config = dict(
    n_layer=24,
    d_model=256,
    n_head=4,
    n_kv_head=4,
    head_dim=64,
    d_mlp=1280,
    vocab_size=512,
    activation='tanh_gelu',
    norm='layernorm',
    norm_place='pre',
    norm_eps=1e-05,
    positions='learned',
    qk_norm=False,
    attn_scale=0.125,
    bias='all',
    tie_embeddings=True,
    parallel_block=False,
    init='normal',
    init_std_qkv=0.0312,
    init_std_o=0.0045,
    init_std_up=0.0312,
    init_std_down=0.0045,
    optimizer='adamw',
    lr=0.00146,
    lr_mult_qkv=0.4,
    beta1=0.9,
    beta2=0.98,
    lr_head=0.00828,
    grad_clip=1.0,
    warmup_steps=587,
    schedule='wsd',
    decay_fraction=0.483,
    decay_shape='sqrt',
    final_lr_fraction=0.0,
    batch_tokens=[65536, 131072, 196608],
    seq_len=2048,
    doc_mask=True,
    train_tokens=808700000,
    steps=6512,
    dataset='wikipedia_en',
)
Each number is 128 + 32 x the weight over its row's rms, rounded and kept within 0 to 255. Layers, rows and columns count from 0. The size above them is the row's rms in percent of the matrix's.

# layer 4 MLP down (transposed), 1280x256, rms 0.0821, rows 690-714, columns 64-127
size [ 62 101  77  90  80 139  50 147  96 149  46 112  99  75  78  93  53 143  52  84 102 142  98 108  91]
[[ 94 189 140 104 130 136 138 127  60 149 218  64 122 179 158  69  98 131 186 142  93 150 136 126 111 126 141 165  83 147 144 129 121 104 134 114 130 118 146 119 171  68  73 125 160 131  57 176  90 137 112  40 155 140  99 139 159 113 124 103 142 175  85  87]
 [123 229 135 150 136 133 103 133 118 170 162  86 174 118 132 157  97  71 137 153 134 157 128 115 213 180 141 107 147 137 122 155 109 144 152 140 107  83 150 117 137 116 149 106 147  87  88  82 122 205  83  84 163 143 161 145 110  69 144 187 149 107 113 120]
 [107 102  75 127 150 132 168  98 132 142 105  89 116 115 164 121 147 135 151 111  87 121 118 176 108 173 160  98 160  87 173 166 121 124 119 136 106 114 151 126 147  95 113  73  66 153  67 189  80 103 125 141 114  62  74  83 136 102 128 103  87  88 140 132]
 [ 96 151 152 183 123 140  99  91 183 168 103  98 174 130 159 150  85 115 148 129 113 152 128  68 172 163 166 128 149 142  74 132 129  75  94 146 122 140 126 122  67 172 161  98 149  83 152  38 100 146 113 101  28 133 181 151 107 180 125 205 151 147 140 175]
 [105 121 147 168  84 151 156  64  86  65 143 104 180 149 154 125 130 123 145  85 135 128  68 112  49 179 181 125  43 119 165 176 138  88 155 145  95 115 147 185 154 143 115 190  91 110 145 151  72  97 143 169 156  91 151 131 142 116 127 140 109  96 144  82]
 [163 122  86  92 142 100  66 102 161 174  98 173 145 146  92  85 114 164  76 121 174  76 128 162  70 146 142  90 135 118 124 151 179 109 141  82 147 108 159  61 105 167 164 126  99 163 129 128 174  82 153 129  62 156 127 164 137 162 199 202 117 203 183 135]
 [100 110 127 104 186 155 136  83  88 181 105 188 169 130 111 102 135 112 157 119 151 141 139 139 176 114 167 137 115  91 122 125 134 129  84 142  84 132 184  86 124 155 142 162 141 157  64 124 111 121 162  84 132 115 189 113  98 167 119 139 125 180 140  36]
 [134 133 128  48 123 120 130 145 120 158  50 141 120 123 129 117  91  85 162 161 205  86 184  84  89  75 155 170 192 121 117 107 136 104  49 101 112 134 153 140 120 129 136 136 112 124 125 178 124 122 115 124  80 138 107 157 128 168 174 136 119 183 105 112]
 [101  69 162  84 150 167 101 123 107  87  95  97 215 133 126 139 120  59  82 110 110 176 127 171 109  96 108 105 118  96 135 171  62 100 186 136 120 118  92 158 171 138 112 121 120 157 110  82 108 104  63 139 124 117 134 134 133 189  97 121 185 131  76 128]
 [145 109 120 151 131 152 137 166 130 106 149 105 182  75 127  66 161 148  82 153 119 109 184  95  89  75 136 156 118 104 146 181 128 148 172 142 149 128 163 103 148  99  91  70 103 150 140 166 182 142 109 167  99 148 129 184  80 140 211 170 117  74 110 106]
 [101  94  89  95 148  98  94 139 140 195 113 176 181 136 135 149 114 126 160 110 156 116  88 167 144 173 138  94  85 108 120  59 150 104 196  86 137 139 118 136 137 118 109 122  61 145 124 168 149 125  66 118 153  97  96 160 115 100 130 104 120 148 158  95]
 [163 123 136 134 139  88 134 134  98 196 153 126  42 201 143  97 155 185 133  98 118 164 132  40  91 125 135 162 154 119 162 132 121 126 195 119 121 126 121 117 115 171 132 109 154 113 120 125 135 169 149 198 147 103 152 147 200  84 114 152 117  98 114  96]
 [182 143  89 191 115 169 168 131  85 112 131 148 156  49 119 149 129 152  71 173 122 152  78 128 150 175 147 163 132 112 147 113 131 146 197 212 151 137  80 154 208 111  84 155  53 166 101 125 115 159  86  82 115 157 182 120 140 119  51  65 131  81 148 128]
 [ 89 128 177 138  82  98 180  78 142 140 128 114 125 140 129 162 145 109 160 129 188  72 118 160 128 164  98 127  66 175 143  73  95 151 132 138 135 210 101 122 128 112  99 108 174  87 158 155 128 142 106 162 208 118 119 112 120  86 126 164 129 102 145 121]
 [141 151 134 121 141 108 143 146 152 167 119 130 135 132 134 125 103 175 113  79 121 145 187 142 182  96 137 140 126 142 131  86  97 123 132  86 144 196 129  98 107 166 106 116 118  74 133  76 151 133 109  98 164 135 112 111 119 143 121 136 135 105 131 156]
 [106 117 131 148 153 115 140  95 124 132 112 104  48 134 100 157 121 154 184 164 208 109 135  88  63 136 108 106 138 151 137 150 230 127 146  97 127 124 188  99 143 132 131 163 147 170 156 183 132 160 113 122  56  67 111  91 132 133 131 181 189 168  64  86]
 [165  70 110 162 100  93  94 122  39 116 110 153 104 130  86  93 137 122 117 171 131 146 112 147 119  94 181  97 120 130 150 132  74  84 116 162 140 133 168 106 113 132 124 129 141 175 153 169  94 121 127 137  50 161 106 104 138 194 118 141 123 119  98 150]
 [131 108 132 118 150 134 114 167 167 149 106 150 122  79 104 112 113 174 113 157 126  89 131 120 100 136 127 173  89 198 145 157 131 129 125 119 188  67 135 114 128 137 151  52  73 152  99  73 146 155 120  66 163 125 128 164 127 136 150 181 121  85  84 125]
 [205 137  69  66 128 148 121  78 129 125 125  81 168 156 148 123 140  55 148  97 162 148 113 136 124 139 146 127 146 179 110 122  41 141 172 155 129 123 137 125 121 122 100  89 127 102 150 153 141 101  89  74 108 133 149 144 141 137 151 146 119 200  66 133]
 [146 134 135  79 198 188 121 146 113 179 154 108 174 144 125 100  69 148 132  95 186 168 174 110 101 109 123  84  96 159 151 137 174 108  93 176 151  79 155  88 114 179 132 172 109 156  72 204 125 169 104  76  53  97 171  92 119 167  79 141  92 116 105 130]
 [115 130 114  93 178 200 158 151 195 167 128 135  56 112 112 120 109 212 126  99 149  93 156 150  83 133 139 102 151 156 127 128 150 146 109 112 151 161  96 132 173 146  96 139 128 152  94 162 104 117 122 157 102  94 145 105 126 108 132 104 101 154 113 107]
 [142  88 100 157 149 135 159 122 103 162 142 138 166 131 143 158 151 129  43 183 139 118 107 130 169 163 128 153  97 131 122 155 141 160 153 120 153 120 146 118 122 154 130 114 124 130 137 148 109  99 155 120 131 139 128 117  93  99 156 109  88 204 133 141]
 [141 123 160  82 122 143 104 120 130 108 134  69  88 137 146 184 124 152 183 166 146 188 132 124 144 175 155 108 123 149 119  80 144 137  84 102  48 119 165 166 170 155 166 129 178 112 129 166 126 101 162 159 125  46  77 178 106 104 158 151 158 104 102 137]
 [ 94 114 102 119 122 136 116  78 117 136 170 143 140 131 147 142 124 105 152  92 117  97 142 182 146 152 168 112 154 125 114  96 200 175 145 174 135 124 151 139 182 128 139 194  75 102  94 127 153  58 165 151 132 136  47  77 149 186 125 154 159 123  89 108]
 [173 149 133 101 174 135  88 121 136 105  62 111 124 149  88 117 126 141 121  93 157 128 136 167  98 102 152  94 118 160 177 126 148 120 119 125 106 106 162  96 190 135 133 176 180 143 144  82 114 151 118 107 139 182 179 192  91 154 111 114 145 114  95 145]]
# layer 4 MLP up, 1280x256, rms 0.0967, rows 691-714, columns 64-127
size [106 110  77  95 114  92 107 103 112  86 121 110  94  99  95  86 130  86  93  97 121 102 116  87]
[[167 166 108 146 160 138 124 102 110 162 109 141 126  96 120 195 132 143 140 134 123 132  80  96 107 128 144 136 112 136  93 107 143 150 169 143 133 106 166 123 123 108 106 145  55 158 134 208 105 132  73 168 113 121  91 101 100 112 194 115 117 148 125 169]
 [154  94 123 141 133 117 107 141  74 140 152 131 166 125  80 122 142 110 106  96 136 138 180 168  89 122 120  62  85 163 139 170 117 124 108 217 167 151  91 187 122 130 110 119 143 108 154 129 150 121  63 121 149 108 112  79 137  86 151  76 151 120  42  92]
 [146 117 179 120 138 123 179 133 105  96 158 151  61 120 114  62 150 108 137 177  94 111 177  89 128 143 115 191  66 189  93 151  95 114  65  74 167 121 177  79 107  61 119 128 135 145 100 151 123 162  75 107 131 110 120 142 144  67 125 162 111 146 115 113]
 [133 134 103 145 197 133 143  59 165 171 118 180 116 113 106  96  98 107 120 107 134 155  79 150 138 132  96 100  99 137 138 154 171 132 120 139 123 145 145 127 139 125  88 168 109 164 122 173 122 118  89 160 100 119 113 115  69 121 163 111 103 155 110 114]
 [132 146 136 206 153 130 115 128  98 145 160 190 111 106 114 148 120  80 160 134 105 122 109 100 136 101 135  62 102 111  99 148 143 104 169 168 141 112 126  98 105 153 120 146  39 136 103 161 170  99  69  92  81  91  93  84 125  96 163 128 132 179  78 115]
 [130 138 130 148 163 126 143  99 102 182 159 166 102 102 103 132 125 131 177 133 141 119 127 111 116  84 105 101 107 110  85 142 127 133 139 126 140 120 153 102 119 126  47 133  89 150  90 184 148 145 100 143  82  95  56 102  92 117 191 110 136 141 128 113]
 [142 192 125 203 125 172 145 105  83 123 145 133 117 110 129 106 144 122 184 117 102 103 128 127 143  98 114 112 106 122  86 151 123 117 184 146 134 110 139  80 133 149  33 116 119 172 141 158 105 127 113 123 122 112  97  94 118 138 151 118 155 178 124 121]
 [161 120  93 161 147 137 134 126  99 159 142 158  90 101  84 154 151 114 178 177 172 101  80 123  61 124  97 121 167 179 104 146 131 165  88 143 183  81 169  91 130 101 125 165  91 158 107 176 135 132 132 178 102 106  98 106 120 115 138 119 148 212  55  97]
 [147 120 143 202 164 123 130  99  87 153 105 183 125 109 118  69 100 117 145 122 121 167 146 122 131 106 129 122 106 107 131 152 121 130 162 146  92 124 125 108 131 106  95 130 126 151 135 162 128 126  98 102 114 135  74 111 145 119 142 150 123 149 120 138]
 [127 174 146 158 164 137 157  86 139 142 141 142  61  89 123 130  83 139 146 145 166 136 142 125 105 106  89  94 102 133 121 127 132 122 132 133 156 117 155  84 116  97  91 139  70 179  87 200 133 130  82 132  74  94  62  68  95 150 177 119 133 171 130 107]
 [157 130 135 101 148 110 113 108  66 145 110 169 174 122 130  82 112 131 141 167 151 155 121 157 136  80  87 134 157 116 152 185 148 121 122  77 128 109 128 157 114 122  94 129 176 140 125 135 160 128 156 156 141 129 112  98 146 164 141 140 142 159 121 144]
 [108 139 111 145 141 140 149 101 136 211 120 144  50 136 116 144 105  95 157 169 211 119 142 150  82 108  76  86 146 146 129 141 130 144 180 114 148 105 196  89 118  98  90 107 136 155 130 165 149 131  74 144  96 118  71  74 116 100 207 149 106 182  80 103]
 [107 206 129 108 125 121 127  94 116 132 132 116  59 144 116 132 137 168 195 123 135  73 118 163  71 101  37 124 132 130 128 142 215  95  68  54 139 106 140 116 113 131 148 122 135 138 133 156 116 118 163 127 145 111 117 117 118 117 154 163 155 180  95 113]
 [108 163 109  94 150 114  92 149 140 166  92 149 152 136 129 195 109 185 126 164 153  86 132 158 124  74 113 148 113 195  76 123 117 126 131  51  94 129 182 112 115 111  82 122 162 140 126 134 137 118 162 192 128  85 105  80 109 134 186 193 157 172 125 131]
 [149  98 134 140 169 116 120 120 126 189 113 145 113 129 126 205 129 146 151 112 173 167 143 140  87 120  54  89 138 140  97 134 120 115 145 151 203  95 177  74 120 137  98 109  85 138 115 151 124 109  85 138  93 124  49 106  95  81 160 130 127 169 118 124]
 [132 151 125 140 187 157 139  62  87 154 143 164  44 103  93 131  87 108 185 124 177 139 143 130 110  89  72  89 106 145 129 132 113 142 148 120 166 103 157 101 116 105  78 118  47 180 102 193 139 103  92 171 101  93  47  80  86 131 149 117 133 144  99 110]
 [156 189 112 145 207 126 112 135  97 177 165 143 118 128 139 166 131 178 178  99 164 137 146 163  86  96 117 146  91 169 160 120 153 115  99 122 120  70 131 104 115 114 114 160 109 135 100 197 101 121 111 122  96 129  96  62  97 113 141 147 165 137 174 126]
 [121 177 127 160 195 153 178  85 144 173 132 159  78 138  99 137 101 144 162 120 171 105 132 136  93  99 107 104 109 127 123 126 120 127 149 127 155 113 162  81 110 114  77 139  81 209 127 199 135 142  74 158  86 110  82  75 100 119 189 126 131 165 106  70]
 [150 121 149 194 168 132 138  82 120 145 150 175 110 105 117 116 114 119 164 158 145 148 148 115 130 107 136 143  99  72 155 120  92 126 144 146 178  38 145  82 143 115  72 120 115 150 124 168 115 114  48 114  60 121  70  93 135 135 141 119 123 128 119 134]
 [181 190 141 159 146 129 147 106 108 137 164 120  70 117 107 123 123 170 170 150 156 134 149 160 115 111 109 137  85  82 109 149 139 134 118  90 176 133 198  79 126 141  63  94 123 179 123 161 118 143 117  90  74  93  88 108 123 139 164 126 162 142 141 114]
 [101 127 112 121 148 118 139 127 137 208  87 165 119 133 112  94  70 108 146 162 120 138  92 149 126 118 186 167 189 152 159 153 122 125 163  83 142  93 138 113 117 150 162 145 131 138 162 130 124 149 111 120 104  86 116  87 115 124 137 141 138 170 138 145]
 [143 131 157 102 187 119 133 113 108 172  95 147 125 125 120 120 111 158 179  58 187  99 136 114 128  89  97  77 147  97 116 169 144 111 123 142 164 101 141 125 109 152  84 129 120 159  76 170 164 104 125 130  79 150  93 101  77 167 149 153 129 152  80  87]
 [172 130 123 152 177 119  93 127 133 103  94 130  81 120  87 117 114  84 131 176 215 116 122 109  41 109 105  73 119 142 115 120 119 143  94  94 138  87 159  87 126 135  95 112 125 156 132 185 176 111 114 139  69 127  19 105 121 163 193 128 133 157  93 103]
 [113 130 153  71 164  91 109 112 136 174 121 154 178 129 149 118  85 112 170 180 104 151 151 175 167 114 161 146 169 188 148 145  75 105 111 109 144 103  85 121 126 130 138 110 123 115 138 118 107 131  84 204 143 106 141 130  75 124 158 141 168 163  67 161]]